{"n_layer": 19, "d_model": 64, "n_head": 2, "n_kv_head": 1, "head_dim": 32, "d_mlp": 192, "vocab_size": 2048, "activation": "swiglu", "norm": "layernorm", "norm_place": "pre", "norm_eps": 1e-05, "positions": "rope", "rope_base": 10000.0, "rope_fraction": 1.0, "qk_norm": false, "attn_scale": 0.177, "bias": "none", "tie_embeddings": false, "parallel_block": false, "init": "normal", "init_std_qkv": 0.0498, "init_std_o": 0.0, "init_std_up": 0.0498, "init_std_down": 0.0, "optimizer": "muon", "lr": 0.00669, "lr_mult_down": 2.0, "beta1": 0.95, "lr_head": 0.00687, "grad_clip": 0.5, "warmup_steps": 200, "schedule": "wsd", "decay_fraction": 0.857, "decay_shape": "linear", "final_lr_fraction": 0.1, "batch_tokens": 16384, "seq_len": 128, "doc_mask": true, "z_loss": 0.0001, "train_tokens": 139000000, "steps": 8484, "dataset": "wikipedia_en"}
Each number is 128 + 32 x the weight over its row's rms, rounded and kept within 0 to 255. Layers, rows and columns count from 0. Numbers have three digits each. The size before them is the row's rms in percent of the matrix's.

# layer 8 attention value, 32x64, rms 0.217, rows 3-31, columns 0-63
098:141180134143103118148134095132126166052122110130134067149087157114168110102116117106103116134065189107106110119135049086130125155132136164159174112174156085156120146160114141115113162156217093
091:158174104130123136107112139162143181108079098172150109038141109162139114138120172136145098176170126072118119178123094110067177143132113103150099161077103165180091123118099134148103101065152126
095:136149084124112097076103117080121097173149112175209160115119172148137103148102129072077113150063142129139157171148131196117070184153169141119102129154153161145106134149136123117110169096134075
098:043099114085084132169160112089143139098149155105146157153171086175192091146136100108133114162139146155150153150096098066146138146117079088131144139193128155120139094118151125072108197123098133
099:130192208125091128187136109122086067103100142154169187162129067132179103107155121162164112196103098132144108093124126102125171088115137140099153151063097131139114109119132131100120155113162093
096:095081140143160126103122102121139167138120099150121077127130136109137125124098086131159121150143126131168073114088219095121142131168167061098098144152197084108064123155133147208118145101166162
114:104130141140145137059146169156171135142111135133118101116110117191185129126086117124094142088115117054088149120035108190077141129118163155161184145177123137176126124123102143125083098108092142
107:077144085103148162135154154177157127125089145078098161088142131140188140137130129097082185186188125158058124135073158101098091121128135182092094153102110159148091163122103124118092135088126160
093:064135074064119131097150110172161106103142152155136107100165079103106166108096118181089160179047146167111137170116098088124125191111101123106143184109127162130176121134140143162103112130142164
094:140131135092084112072169115146108205135205110135112149108127160078129092201118146126121173120122107125162067134151154196153152116083152113158096126157090121172114154104117124091143111097064132
099:081125146136118176111104156106120143104064133151159140161187158137103103120190127134108138102121148179118095137119128156051128177103123146216192115151065131120104138095160180092093122128121102
093:110124130110100141134112175176102102101118130150168124153183167160188142128099097125155141095114186039099080094141133174154097116142149084074162156180071136103112083133130153152078158118122112
098:122136159124172138084176083153176146077194124137151123154093149064130096090134140105086105108142140117174105125172131148093144105162144143117048132144113157090130073123142177096103168140061163
097:122190146114143122110158108114086158100139167115172069122126061122145107085178159119122135109161183162173143143164191112091087139118115052058123144149098132120147106111149112142150104169134071
110:137087141123124126076133166102100160176136158175099097158100102111124104140094122101144171090112137123097182143128171081147175101130132202115072138131066163121118136154183214129133097100082126
106:137127150083143145132091126129077100113139172123171150135134163143129080194103210134144058154091079167101155173131133103128089063126139125172116161137072117152112143089179126159089169143122131
094:151121126140087131111123192135077090133154068210120108110132118085125105125096170127117161157123087152161111185090129117114164120142167202113126096131101071118149134085126086152088134189116182
106:182093136085086153123092123132176093102109124123164110072131167109128082173173169155133089172118193125081140122069111120159158141162134138071159096146077092106161099120142124164138117146105192
100:159144173152098171146141142126139114091163131108123121174071233110093165133111175112092114139164056167127067194086137103131118138121159126081105120116087137150123111129108125175118075117113126
098:159140192116111150132135135119092111067155109081167081090103068182126162112159125166132095134148138129128134149127106166144138164106148143126094142086185052083104194169125125078066120137122140
092:142121146097130167117177095070081128180117128188118097096129121123109114138146128159082084097147158223113099138162093098154115145074191108099117165085138168136111149142088099119108191152120139
104:151136103110177138109119110115147155075110120126151153078064138199170119123110039141127147120158138090118127171148097122116135095094173099100092191166159099124149163068089156134153076142128161
113:174174108124097173110120108167182148125105128090047141107126128104119113131107174145162145150132174077155165118126121123184088128149170159159162141087171130079101074082165104098091082147130087
093:081134102099206084133222160156130091155106159110091125148177156090075104093136156140103092147102138126098125171060126151178180101101122138155112116131138138140099168104132091160106136086144132
103:139141186183147156135100070166197141131114135135123132106199101109168099178112152096105115125121081146171107106084068128163125154081146099115116152091084043124151138114155156087131131147152117
100:120141108143117077132137126089152137088183120088152125151166060158128181157123138108049177138132103088130106117192112093104171136088143107091143127049132090153179132185149142171129108135126103
101:120133124107122148081137147141062174072164209161137125101102081092070101105084125123168126130181130168149106111108120117135080113159105101062185175176106148107173142142147136095146159129137130
107:199096150119115067076157098156132153144102105125095173085154130153098177095155120124097108137146127115077114143106083112118143154099102108176172116144144202133102131118185140104162125208120075
112:159108135088081115080156098130125116102106058184144107146144130138113132106105157133075119113175109193115190130186157180110179086148090145117172162113106171116091166143142107168140119079160103
# layer 8 attention output (transposed), 64x64, rms 0.205, rows 3-31,35-63, columns 0-63
095:102114119140175118153156049141159158156087155136091151148137147110093094132102122143146115196112118143132143140153117113122009142112078139138122139166113148085124135170114057153181128141168081
099:116119208140116102134141123129123134180157125106134082136187084100053104154167118140176140145121140151125106090156157144176129101085135147110165065127126090122169115123134102181134165087036116
105:144115126113148117152125077105119129130094132049084119113150112075115133135140097150144096135093140075142144159106198129124123133191162051156105114153118164135119101154085123159156167128220185
092:128120122092118175085167119171137165122140068146176144095108116167175160101122119153131114102177151121143130110166082123203092137160168095073101107165108111121083071150101073129123127114203113
096:140138152093156157126152148135082120107177132147161140090124151134081151161147108170147130166140155133097142090139172158137048136141157165131157162126128091117078112166050115078038081118088110
100:121129093123089196179199158139129145109119105123121080134159071135076180138115195131122130098093126084154159087113100125089144094117147160179143080119124140115173139149172141128129078140151058
118:192151170078087084122138134116129097129124162109125123201096174113088070104166124147122116195131119116102103106191132101148141130114099164105113078135217157093164127076100117134159126151130131
097:123145226116132163093121134114078134106101165084137107166094101126079133153156158102115057117147146114116147039128117140158141147132143171098104087127159184121154150143140088086111196132125158
102:195081161108136137124173078189104142159111150136113093081117093179108101113118178125171094116072127091098122086148087138206131146133109140145062142100150152122153144164105085165143140129173110
086:075152090139078151061062104119105098127154114139118094123174084164153171155156108073098181163108129109142169134096204136170144149139134109121100096100157114183146157093102145126188121137138110
090:108164112114121129167128122161159059133184130117145165134034118117134069091064099097152171121141148089076139122174115180143144140153103140171113134164125134085082104142159072133179137129158135
092:137104140155092104143147167107113097068158107131076137143119183105104116062142140136098182159094095104203182099109124166134105105150155143148186102162152152112099095164055151130116082162144143
099:136124117141109089210092070074162125110146111087138116092160136178124160147104141102126118159136150107132082131085106119138151170140173135139148100159170118212078169174153058131109125091109095
103:150143128139183183144108131125143085172176161132102086101135111142151150114110115109164118079185109140166130111151208129132115098150140120087094163136137132079027136109122134159104079114147058
123:196173182162120065100107109132171110134151123095109174094188083134110157179114088135134074098165104119141085139147088160155163081144152126179090123152152145148133100059107142096124097133124119
101:205138142171142109088119138117102079094173128075144050096135123130127133148119094112105148142131140123123099131115166237106111114140173099158105179110093111138152114141187116066151153126156103
100:182111164106115087127118067136137095190135149133121114108087052111081177149123141093111148186164176094116150150072153117114150168140118113188107075097150091102104154128194149141133112154118145
101:149092156146120133171033085155125148172161133106149130177104163135110137146103181105104128150099175126088143141161160083107127088108126161143110127122112027177138110103073163148101145158129100
102:119179095128120192180149114071111146122123131116161107102137106121122175162114150065076081146155084120118119139095150122174147103127138139101128173091095177181149117096181097182105110179066118
114:114122133175070115139101109127175127214109112143121129097169116101097101138128142093162114201173123116079145093138150131121099176105127119105221138060104146120089203142132144109135135104132102
099:133112056141154107128137088130087073185127129135138112107176146117163127052131133112158096123195158194106138083112119120128096173160167113144119147032144117120117106137166134183110153158120106
110:166142067147136052130124112091121103156061168159093121208106140182101122146181169120142146117129092172168128102167139104160101121111160135097178094123079139087169115124106122148072146126113122
118:100120173142117126136104138131177110093187093138138173168145137096091078082096164174108106123080152164117086229122077139136100138097127137123128151171109133117116150146140145075128152130047159
093:138121179114121109124131151120158223100180115134139100184144137131115106140116116134113099127132095103131097036070044099106166144114149113136129145083196079123128121178147132127138159149173122
097:087140125144121141113129085070115049078167148178146098171145140120105126168166156142191203120135104140080163123134093099083141120119118166091134141142138127103085155154163106212098110107107121
105:115095140125130166123163091070152088137093152145087126159115127174116142140124124073198137140168108165124137099143148106217054119105079144062126200163125171118104119129107138134141099097123155
103:154097166140191126094101176159125086135064087125156179059099084169145171094105167082121162167132098157119139064128144127112136105144157143136115153134128091153124104144134132175134135098159048
113:088133141113170092158118136150117116109172149156141146177138157149151108104084099123127113096121089159143087130106132167159140067054113103089145099096137050112119161149138087194195140197147139
113:121133210125160087116163124156106079138119114120109122159146107183116179127120078089133106102147116131094076085112169148121099097188137161176196146068119100107092145112177112109147190097137131
107:154133102104134149120142191069161088080136105110117116107101123105134137149120150083110088105168152094109129124103187138132206132110152147175139156094155110159111102083132123218113200116068134
091:083129114145151090113076094180174165124105119169059178143116134099113213116074106153154150112122084122142120111110154109097172132141120071109153148093187134141149144135085102118156085163183137
087:084095123082141089129084185172171131079148092127132164153128173100172122101118098161144148084126177196169102114104097110155136119048124162103073144126175151137130146083152091112166153142126116
103:173096105114134093118122076112135150138160141108095073179128155185111107109133201091103128067137077139107162097133159150112134106139143153175067107103166168139123193146142150127086155180103077
096:173100083178188208133138105083130145172091112070088086149141132129107127097094117126138146073180150158115161130086115093088122152098125164156110188146107124110122119149174134175160094136095095
099:062135045106116080100122140137174131098151157147123116115051087118146092098119119163167096171145119150171148127182117119120157150090098084108137154128116186144155148094124173123121191129112190
100:093129117187134052141137100119135184140134125118101129152201102097184067137089195115135091059103121131124161134090083139154151119094119138134092148140139191121099118153112094132130182123167164
110:149080115181078083166132097082140096148161121167064090197110185093072133105136108186167132170172090108086155180117135095126108147165157101139150103144126082139126114128102163132120153133132125
090:099134168192166112121075120136098067119076105076087125165100171135156183157113090164064165177170102131160120125150106104111115060168132138128142082128117105133132173100153154114128143171115161
094:182072132089103106207136135103084176132120161049174185122136076130185134144143127127124127103091124101137091123113097117161200123133127124083141126145137190118108151130154094094110107101175135
101:073122175140132067135130120102098205154144132124142107147182144130129133163142120111134127103099146183112104099103192111120124101119177120091104141086150057112160147080082140226134116150149103
095:090131142122153151191111101143109155131129077110085080106179085178160108194125149139128106077123144166085137137117157099098130169078049110115126107122101147166151154125195105154102191118149119
089:129109099072129150076140115159112121109122190083115187146125137087120128181161140097094108146144099136150110128118143156101128145112118112111157106076136141127089115119171175132076111116233219
094:151129101174146104094084131111156114131120089110131150082078148103079137179155140141125136140103168137113119151116137206099119129121076094126108086121107118191220094136145167107084139131163208
092:097145047066073090180175130095091130156108110141139154098099172125194108136149116076135171139137152134128160161160047112137118138166090102092151148113107090120155154127106118164119150167163145
105:104146116060145147185105159124164103148116103159155079151112136132123140085094180156133153071100104163117172061097181108147193101151130140087149112076181130167099141161091077133151132125123103
086:102143085099132127138155178163095136124104069133143157105174109091158102155089135124158147159131081173110138091187115096154185074159148139151169177148135170102136115106051098086145157097103082
120:079168117165146111133134110098110029081127120186111107128153101166149159165136104107146126121183085174115105140138110148154148112129104128161128100101150162152120183186128074133128164050125079
096:100129188126179135154152115100120087166147123089126096123148154142116104182151140202205107159089133108137093096084151118142143155076124084149117152147153082078105152155108092090140181060119120
097:133118136074166136082165096138149143097120146138151111148076164135122103157145141120153140112111181162163120146121108113091135115141107148105036072211133124147167037147179110127167115130079123
090:115104204116124163181091189100102142093119186143090120127060174144099125212130111142128151087132125061144170116099123140163122120120141136094101100153062154143138162121115126101178096130135106
092:141103172058158066077121093116129131129137176080117138088093120132094127135129168138123103111083114099145130145108093132154199146142032141176124111151175146172165149150109117147193116116155154
111:150150128168152066105125168076103126110095144129096086114096134088144149159180103107094194162172112103144119078127150136150212096134111089111119115148198166143137078160141146083091155130148093
090:122122141112089151123132163097078054139119116074189104155152119107141156160114141111211174139120135152130142092118137131107136071155159154066127085157100156155095194103093184114168114119087138
110:188176077137163128175135143142147097140146163093109116126113127117165118112112130137089112136173137150069125110141130128091117132128127105127080209088168125219168136105101088128117106156105035
089:118190113154126135116130130212125085141108150115136143108131121111170103154150106177090144094149120109063174234138093146065157091115126115159134107130125118077094143080140109130138098175094153
094:181186105155139082137139107113136190123140076119125068127115173122132106149123131128085089125090162069182117143123111157135119166177075084165125107067100161158173135088141135074119146154123176
099:173122143149151163083050140122082166186126150166149149131140182133133096112159096062090171129162131098137090159113111124118129151174138132123079159130157152100128109040083134110161153085092124
115:105136103202065161145092184141175168137105158130089156115095092119129140120150093137125140086113145119160108149124118112218102136080176095109080084159130154094088161103157149187137089131114118
# layer 8 MLP gate, 192x64, rms 0.267, rows 0-42, columns 0-63
084:131090168110131086163118139082159067108114084119120093112131201110130110133169131117115130194144118053109153172137135135129110153156137166153145100106089136223152110149149095144144087193129160
109:131155141122093122138152138147079083133114137095097141128089124159163080176128120177131106172068185096110113123073105088185159185192168111107164168106180134093142165092118128120139159150132181
093:156134168115111123135203164107084120110162171177136136089195148179135106104092171134115103158149072133107130098128102087162186186130114119157177110099144106128161107158123055108133130103084159
109:176157116100141133207085144136118142128103088118146143152152120093176118148145119110131162151124150137104147059095045119159114075047101077155129110107104141103187128152142174176123111170110120
103:101117095133101109112117105091093175067074165150092128101137128108153146124123052136152157142149140136153113101098225126112054130088109158204151146088130120149120108143105137190141122109102159
083:186177105104152092138134111185115103118149143039145128105088117163142218117130113083146142099140109112166078099134133139107180066121162091167198107150127130144147130175126143126128134108148160
113:111172108114147118127176150126067214140166100155127127087101108140144133151141105130173118155105105115134100101097200106133141180113112184202131106099118155064082101087114153145103122111072146
106:117131117147144106162137138147099123111178063114105113148115110133145138091107109149151128064142084143172117068082154083137097195144155106120183124108152136191127197138147066115127209129104097
118:165148121089138169113115168145101148099147131118103102152160168097111082098098138183113139133102123167109136171145127084137076145126066089111174136041077147109100109204083173128138117098161102
105:095142169132128140155117146050162152107169089108160090139129159097100056191118093168105171173133160065178170143128107084116121140103127165141126150110104093138076177167079133112122142105121110
106:062142174116144118114072097115122137147137108158112163102141071112160103129084101124119129173153212088101114120109143125158177161116162126139132145037136101179101156166098180075111107111120103
053:187081142124137105071173126122188154077147122150088183151100125089094142107114083136087123098091199151109108115106170182120169128124103158120138170073129114083113147134066143152096126169127152
086:120183163195133126117136116110143086101184133171081140107142174121138130159090176078182093115094144131155093077151156194181109112135081097128102124162124146133171149082101074102135133117128175
090:135115091137097075211129110135119150087154081094111152109127067068166105141067104156157116125127144140108137064066125106133187139129182138124083140147145143171166093139144163101112138100174153
086:123093114147102165133101172138118130096106112089060130172102140078114109085124162085110180074140175176131106077129156171158179158153107141161164114156135132107090091143170059105099104092135167
096:118122123157175101143080109183163159132173088123166094073163209147143120110113067118131146115129111110169166114128144151089113163169114141100101146141053129135168162100128115139087066141080088
117:141176130147100164102107155149157058097088103160106136083116082153217117076139128132126166161134135110164165067138138123136156142123131139141163086129137167148179092185152134081088153100073115
108:176103160121136133135082204151095059173122162087115180093134091181073165128143104123118100133163143127090106060134100115132140114112167138153176158099102135069162134164166148102120086104121146
106:140072077106125123154076133201052135160083129134136113138111097114141174145125059168149134112087121144131124091158151099157081135127171152093119204097088144100105113197135135141132089128100119
102:136146074159126111090095092141228138112133096097107136116174116205140139142110064164143159132094111196165105138130192106114149154112126080097116152162150111134106109137091151145193104133118118
076:120153183123128171142161199115124095147095148101107072072123179125119051086116100145109153138050085162172115158155098121162160137107107174109153111104148151170148164169127141123142123100163158
119:075138070118153112134135164188091178126136067135163076124100121123071178139092077121140114096133121168151124133119117069082099115142103118191200098067133109120161161114114105103090138135110123
091:174139104120131126110152122096145124059143104106122115167087038107139129150150113078140117176181134168121146127178195075089174133111146154121116112098099100135211099140096191125142116146123128
084:111122160141177118165108116142121066154168062129097128149173140081098090094068108068168167095179174144092149156112133125118136125141134140108130137133162119110175099138165089078123096180183084
105:175168114150150127158094082118095103139129137132159109105166095122178108125167106127136095050111156139133114172159117136193112129065091106166099176103102067126093117075110153118125059130083161
110:084124127100127092166147108104153136086137116084128138115181106144215093154148166112096158115102147120173165099069152093053118108087161140187127096128115141126078164142190143135180128106106144
095:096116115138067146181101107163129115095181085155134148162111166173058201181163109128150155073131112064119079119134149117143142089140161088100106151130119138116117166110167093115163174116094115
108:094126142148205095156114116099139138111117103111070111141156110153083155150150137111123215155160116117158102101095092140151125104130113134123147171138125115205090036173175084128174120151118147
098:049144097113165132099127108114140190087130118103149141140099130167114157153085113084062198125139212087177151118135137142157093112102101098169073091132111093131117141079161143125101133110155134
097:088163125121103139082153159242111113181127130158100048142108115135156146121128100126167169163127115128126126108130099064129118143149157135143168102091068137114118135081118138117164106197078127
101:112154173134118144153084156132118140132181132123128119112164136094164082168123113080046201126130147174073161093175157111101119156115117173077141098133072122093143178131118114114090171163081143
117:159156102131175108117070086121160104109100069115110095141118194136112133163173176132140117109080088170108074129108143092120133126177115173128174185149154129120187143102145086138180113092070114
089:090167092140123082125129128166162150120165154166140090162088177092070088183150116139130177160114126118047066120167126123123149142115161103138116096131132134167119172132049169084140123157119167
067:069178091135115108132096112112124130148175104091138068147148080115125084128114080164109146099129159069183150160169119178168180110138069097117163148126131144149161134132187126144076151083086110
112:136077121132144135113145042214131124140130177142161095092083147135146137097109118107152161081108099140098091185084165145162101132091157112144146200081089166148136138120158180096132135148103138
107:127097177154136107131095161099117076180073152053093135151125152162066092131181141146099122163126100145145139142157141079168109191106112107101158136077109135185169153156121093087163109096115129
074:103156189088194132173125116100098105137128179139120101089125188129122106169084159157103155164108122094164131131079115112075128098146142157143096151184104117169088073167110149205146094116131144
117:123183135227120131144161150115066141138137103120148000128164148151123105151165153153129103160157107097135146124097117092103172123106122157135136151132156111133134105099125152096128131073088075
086:175136162164095118140088156142141134169152115100175128081117133116116135205055063133154114147115121161164092141124146115176150124176031168106115126130147096138108167161090150086136140136109086
064:059148111157098141151130089099127146192155151172155129095100133072124116175087105144077143099109134118100138122124096136176103118160163113096116161110139098155052223143154128136157190136119149
110:147118103172197079108163144139128152108103133082130138086061141187146107175141088148122089099119141190130141069125093137128110118180103140153067092144125144103133154139105094105167196134122185
116:112106149142141128113088120133073204058093127154166096120131155169199147140098152102168162120088170085115103075091197105152099133123168115156152107142086148104120194142109154118106091113130129
071:160190104106173106071119101124131131115100226071114111136072109171099172183128119116149109156099104168118123130136150076096139121161104154171182149100117072099090097150154151117124143156116111
# layer 8 MLP up, 192x64, rms 0.242, rows 0-41, columns 0-63
084:154119133117124148119093117150129180126224194167097129164119117198119105110112152077131141130113099169141102136105123106136098136059153093074047106104165095109107159116121159104109116096173147
110:109117124112110115140105116120071092205094115064067158181133075146170110128144091096121144162122185125060172081106147129162091132149131134143140115069134090130110162120144097188169143093134133
091:119090155175123122114133143119061095127170126137052169154047126138135153102161074123136132191170116106109134116110109128130066152111152129112083131120177066112110120145193156121105087163150091
108:072106112159151133132132089078098090168135186099090150117134155137117140179133129142071126166156118077125104179102150140084073086152083096086160123044115134131168145138139104114133124184137179
111:120125156085125147102104095120054111104184123135134119168115100169107157129152165168163134192148131105066124113178120104091127130146139077160164125144144146202200099174093112143130146154138068
083:093127161127151129090099117090116176176154073113123100143142168101147118128136097140143126105099133031136085077165169131105124160127098122129152214173173109122136091112138205137141089145148160
099:079131138132138139106079095141108107175051144129148129156123117201077084093136128126121156133154126205092126085152101165132126113111163097116127155140182140198110107099179108105155177085118086
100:079130113152138157154143117109196121130176127081095121153140066128089083192165096128146106097107052092162176085128137144140104180159166130117171088089122131107099129123073160130113105115173154
111:134183148091137120075145153181110132120134168103141144174201160081131094097103137158074119117150146159123105117155101052061141087142120135169150153149094120137098122113079142133176174069154119
108:180118141112115118145116160129161095148067127138094139103100141194080151117138086140041077169196109167185182164125143179137098135163111111150099096175157123142116110120128122141071145135112145
105:085125140155135137193162058101107133106149106127135128162198120112165107197116093106116139147125197107097110100074118081146139166089172124090187110113138135134154192133170126088111135084115132
052:118089116194096067180130129161141105100149150155123128153138079150135122161081092129134147142212117090115051119135094175151131144140122162133188124136088107132095142175096127154091129097058151
094:147146237110162123119146121157062183144120160104118151131141161142147134169114157115133166125137117137126082122089144120126147160134131067145069103123098131056133168155091124166069079123114077
100:124128096150122201095132153215102111139082140169117098133103154155115106169170165112137150176096101061125110191122141142090119107149138117115132162158094142105076116118172106178104095172074154
088:092200140079092148091152137105121136101133126126142132148150108128152102124150094147110098101087132070109127162167082073124116108187135095178107149086195131118126174106117121183153205190115116
089:080113112079113116057226178090162161099128144080158184132115112103118140107190162132077180146131129166167112129103133118101133116100146167151156083140163115127069133155110141130137114094102124
108:172158104077097147100120180119075142094060132126072086120141123193165093127160089140131140156148129118121195098158071126141146099145169199115148166140123124154116104169122136125115077118082092
100:081133117121160107153107155104102130130121082108090134133103175117053210140145204141127181104097100118156115139140148120146161192122138101105131119115142061103081119176134167058124100135101154
105:097155146080181144093160123161119085144132090085120073161074126111183148152129072145146125099134085118126134189143131127157150067081115128170158190116092113146055121114159149091163098098136127
108:146131092145211097109158099094189141167123117172107088099146183122188116100107134098161148116147097113107084073141145127120192150107097105141126153130108060125164133149095096154115060165142110
077:145175147137201096121166078152176181120131136087138160150146116151092108171114093159079111146106153125122126100136139075140208096103114133127112079120137159084122102103157148114120134115052201
112:102137171095164111132076151138136134101150088088184075137141120090138166139180132141143113143107103070175112092066159131111141147225133139145135084103103122079118172099151138098181124136103171
094:183095114075181186115122111137123159151151097090117119155099112056111168090133083180149145126049143141133117087086187110165150138134107127162095114100103099077165149105181115108134160123136149
082:136178141124115152117159109184084104081126168136114174136080146144132138141183123165075120156088087133127125205137119154084069118049142147157108165114089138175130166127107159152085139085098116
105:128062114102102074087132141163125098091101154073127116102161214166171151124128127128130099132082136120117155102087155129107120079151205117105103128146132099122082109126133071130125194084178132
116:130142114136098114147176168157151122168127133038134129041194118161162166141102115124153196113096138156116115127128162089154118095140071130106141113146137109088159135094115125091057100183106120
094:090121151122104137122123171097101101127143112116137182149124113153142181159174076085130169103148137190126168091108137144121139058057106142107121096086159139108040158135104153100114143073077139
102:110150185178145099153099073053089135115149129121060112134099106184127088114082153166195153114143146113132175135137141106119130118175124161126178130093095122148121132108123076071176125144150075
102:121134125137106169118237137145143185101167073109085109116126130114089120142139123120171139097105181075175133150187157107116110164127107118124135144110095072124096142129159145166057074114163139
098:086123128144130123145142050130135138150069159144118153069149132141157116134103137188146131166135109028181109153086118075145100155140131091126203150155113182138091159110140132172135080128130123
102:096112112089069199103129084114111123139135162107110054130098139133159111091179145168136137099085131108120150135098138140130080090086106075126126162138162147148115199133174095073204134098125132
108:125160164174119136160134124115130120140090095169138117122068108117140087113204114106109183097107106206116082169201102142109145063156077123112151118115097086174116105123086164114104114133141168
096:105105157156179061123069069116144117213125118147137089118133074163126114114111211173094102093115089106109119149164162140137127150067101152096097126109096124173105121160141111135123165113147161
079:105164116103111151108095143181103092151169089163097069145117093120151123057167156123128134158127136106120222092119089116132165097148120062088174125171082105115162109115161115114108091093086130
105:168106146133086134136108134205154138124134105110150171119136144155113116074123076188102129182091117072152132160131141101172199096130146110075114081160138121192155139171089138130098133090155073
101:143093116175134145117133118091123052109148089111111148100112165127093134120153143160160102168120126090156091110164118178196185152158096062155182099141141158177155130163139090093091090124173166
085:096141162130114173104126162087138182132120169113187114130145158113088129096126185121119160119126168138175193106103116068094141138100194175106137109117162159169146173114155079141181098119167076
104:166158158175165164116090089147144112113192126085162165137112123124094108127119154118106142156109134117102169175110101175102097082096188093102179105071129127103156092081128124100108115204075146
097:162164108084158107122103163096155131133102106106162120092100151088147148114087060168153164143156119150154156118078183155134097086111127225128140148137134120127108100139099121184097056167142082
069:144090109125127170125157183223135181090107097081092131114122115103122187113108090104137153099202110124159127185161173129130142138128184150145170117100132168075128076130128159095134100123154113
112:109172137061101113150148131093092109144161156143182112124140132089169146144096120075156178175107138109144125117169130117138138087049176136078124151085154112163098154153082135122050076112129098
115:099159124137111102173135159147089158151117129114143087123146103137119181231116145068124172157124093122129115032133135158087171137095124118129102116092149127141125131103132215153149094118081151
# layer 8 MLP down (transposed), 192x64, rms 0.271, rows 0-41, columns 0-63
090:181105137109169156104104129066078117118136094125133136097146084131057117150169039155106114088156183094126085151152131117134122144131152161064168186114149121138154093166159109128152131166173126
104:152137145125109104108090163084183111142106123185166123116130123099104101093112185149149076079137137178154130164114096090123146160114114196149163193171142074130069124131180110079159140106090136
089:132168145117102103151174068094125122134133130146164078148195149126137110101126138122137167079089145126148080178145114034141193119137146162106162132135178061168122075161135106138111141158117093
101:104147143118129100134125138148124129160133107130140141135165189124065100117151083171186155069127150184165043150188118146154110164121148149086145132163045097096120114102149111155088149095124089
108:115138200123117109147140108115081163173128164118106117079144120126155128132166166142156152107082078094208102090120149074074158181122125094074086151128106103155133166187163107139162154089134120
086:130084156204072132174117131144179145144128114123145134169125162128138087095111101103156141116107150126121138140110102140115148173108050127094118057222127117156190113107182107101124099126118082
094:136093094157116070145152127130102080176121108142099118149062072146110109107134101148150101184170159140154147159125172122138148176088087084174167158075079154125160135160107145142060131170106159
113:139095199119061186133180130112084157115122122126155114195112166071173152147107109198117124142120120093150200115126123115075105139087112104104137135109151143124141111128092112121102197089167119
115:110135115131165129187100168100182176088129174128117077179176117143091151091168106107096100206094160109145068097108143125126114147106079082085091100105173151158126159125149109171121131135097130
104:157135178060084123091140155155132129093101117099106151125094148159100164129162102093168111074135145155116137119164159126146080131190108107138152077169168140097143189129161151057097079183106115
109:122112058113142138124136161133066118185104176159125097178147078111142107059126141165147100126115171104119166103119086121108116159111084142153130207150141133096142146163124139093165216136122088
054:139118089146165138067141135128132158137113130165078221170126152026097129132101086105160136054153107131128085138145146115155150111116144121133137101136108153176129107108088165109117112109142204
092:162123106154138077104110169091112142086100132116168116144103086161100164108095141144097117145151085146102085138161078141085095096131190196173154142100069118143137113151131136211136127199134149
090:121103100140148104137070140163145146096195110152147074085152064122151137190155132113064172085136174129096120125135101096111155134151177148146138112127133124189175061151128116063086136136150116
090:148105157135161067127133088146132140124167120120142103135150195092139147140072169135141108176177152183124131127097106070108115089084118123150174165094125080127145081117124130197094108128212092
094:160156120159132166116103113114118139108157138190110158198107112155074100168143104158071208138130158153055088133150113107127134133125126146185159107108127082100167164124107099052097102106107124
108:130063157126148134141143073101119162111133137152102121241156148115119198156141089115115125112123114131126119171168118108133094127087114133155136204120110070067101136116113158176177129144097094
106:126139055149103093106105091133121118082100171076078174218147099159117215111138125149154147096121167144136156109142119158135152136123138133114162164127137128125178166174113113123107082062102107
105:106168148152104119141125128059113100150117146111153109106122098140129163097146151078158172088117175068063108096161169115074123177107135147098133176083188149109164125130161094139115192187131143
103:109111183104160128144100094091113100103147135093163110170148074073092150148079168154154159179098108110160131159182139153124102105161128075119110127068181127123125114129105086170181162108098191
079:146122099128158067121107108114144137096106132133145092152070140086165156146079177168111121173139186121142137050160177118092135129147114138213140137083105129126144094158139123100132087095210128
113:112152140095085127083141108165195208116045158157140094129120167178099142135112034164147153132131142118165119113141160083161137146112140118083163103138100137126096094127140096087154121147171141
093:091141160178121165139112124161157200115135123128161077070146118196095083097114105082113123067127067131097095149114112148168133109173117111114148125097157114163081159161140116182110173144075132
088:111139117099081071080110129134174107101113106125132084107120097138116086143120150137076155099087203124109155177147129185166110126093118126171180138204105133133084195195132105133116148128103116
102:157107120166163184159155135141162099119129146142171077140199069117075142069134139107115113073151164117126105123128103161139100168103135103086111162099169092082118096119129100193127100203137142
108:159078148103125112110188178166160085152138150139129139119116092161067142130080098072166078113104146151124168118197185166155157149087079123100103160077142111144139159157102137146100093127097093
094:156087133164135148173141124123171173098110170091126158163092122173130176137120139123074128145036118097115089080116097137150098142161110162098138104149165128064167113065103160081119169097153139
097:130149074120127120084163130149049110122095079150130109123173151108111150176122114211095068105145128125152115129133139124164191125153120139155167081115178129136135128098083113102092105054147183
097:176187131129135117096179199124105138108129169106125172131128022122165120101132082129161115130050163121064089159151161101108164150133145147140157117132126178139110115114097106140157109128105082
099:069022146113152109167142159094131112129171089110108131133110142138111138121079147205163115155154145118093152159127151151122118098183109139076151133046133096119092082149122115162134184110124133
097:143123150151080110119148142137141119086145113102183198133173119165123163117123126121032105193126113148103137175135195129090177132137134084137086134060128138140136087103172098076111089131119113
109:096066085068084129182116129154115156116132178068196131159130135164158160127073146130136163087133171111115141098098160100149117112124167134176143157056114150127111107134162131096135136203126154
093:149130175096089132116092162149121161096108106117136135156115074117086196109110157137154116173091084137095161130185129174166130156081152102169176198111155102094095145132098079134130109190154095
075:147113141085076112112140097119177159107142143068137156084161095128124089085166121119129061105157135186089090168092078177142095154149147141084127120146101101160121121167128162115117167195137190
105:166169160133172141145151085120106151179174071149132151123125067142111109111100115131172089155172182121099107094154057130143109158124147095131075179096112116128098116171136146081116066100180153
106:181135086139093145104167123161146148083112124160094104130092037090136147131101131157157110108182069140070086108142150091166199173145123118184097124172149123151104141111117090097156122154146112
087:100105125150166119149104106066134163117163117107136133141132171124178134140113110113155092152089129119198114178085129149209102163087122065083120075165084106167154114121095167133099132111092189
111:161109113153184129071139107101166110130167094069152160140179110087100142092143102052100078165152136085152202111109161137109141124081102118151137179147164125144124120143090116123124088131150198
090:145091140135097131141087124119050124141107189170125076197156185085071100161105061163163135147078143141130087183134166128134107153104154097139153084156155148120102130147129141102175130131121094
074:137121136188139130121117090095079150087129130077072085067120083129155103132162065153154143128142124143120126147147186127143147149119099174146083114105181151113239100145093151157110150116137101
106:141094100118201079184115124191134054129118158075120093116071131166137128179107071133109109093161127159101123132113173120111127145152165127142095194061154094125126116139130146129110171160114096
120:060178127179145088108060163157122160156150160099157154111108137078141111202130095131173090081129094179086136108110118112054178177142147102138143102092132144139110123115150151150105158110123151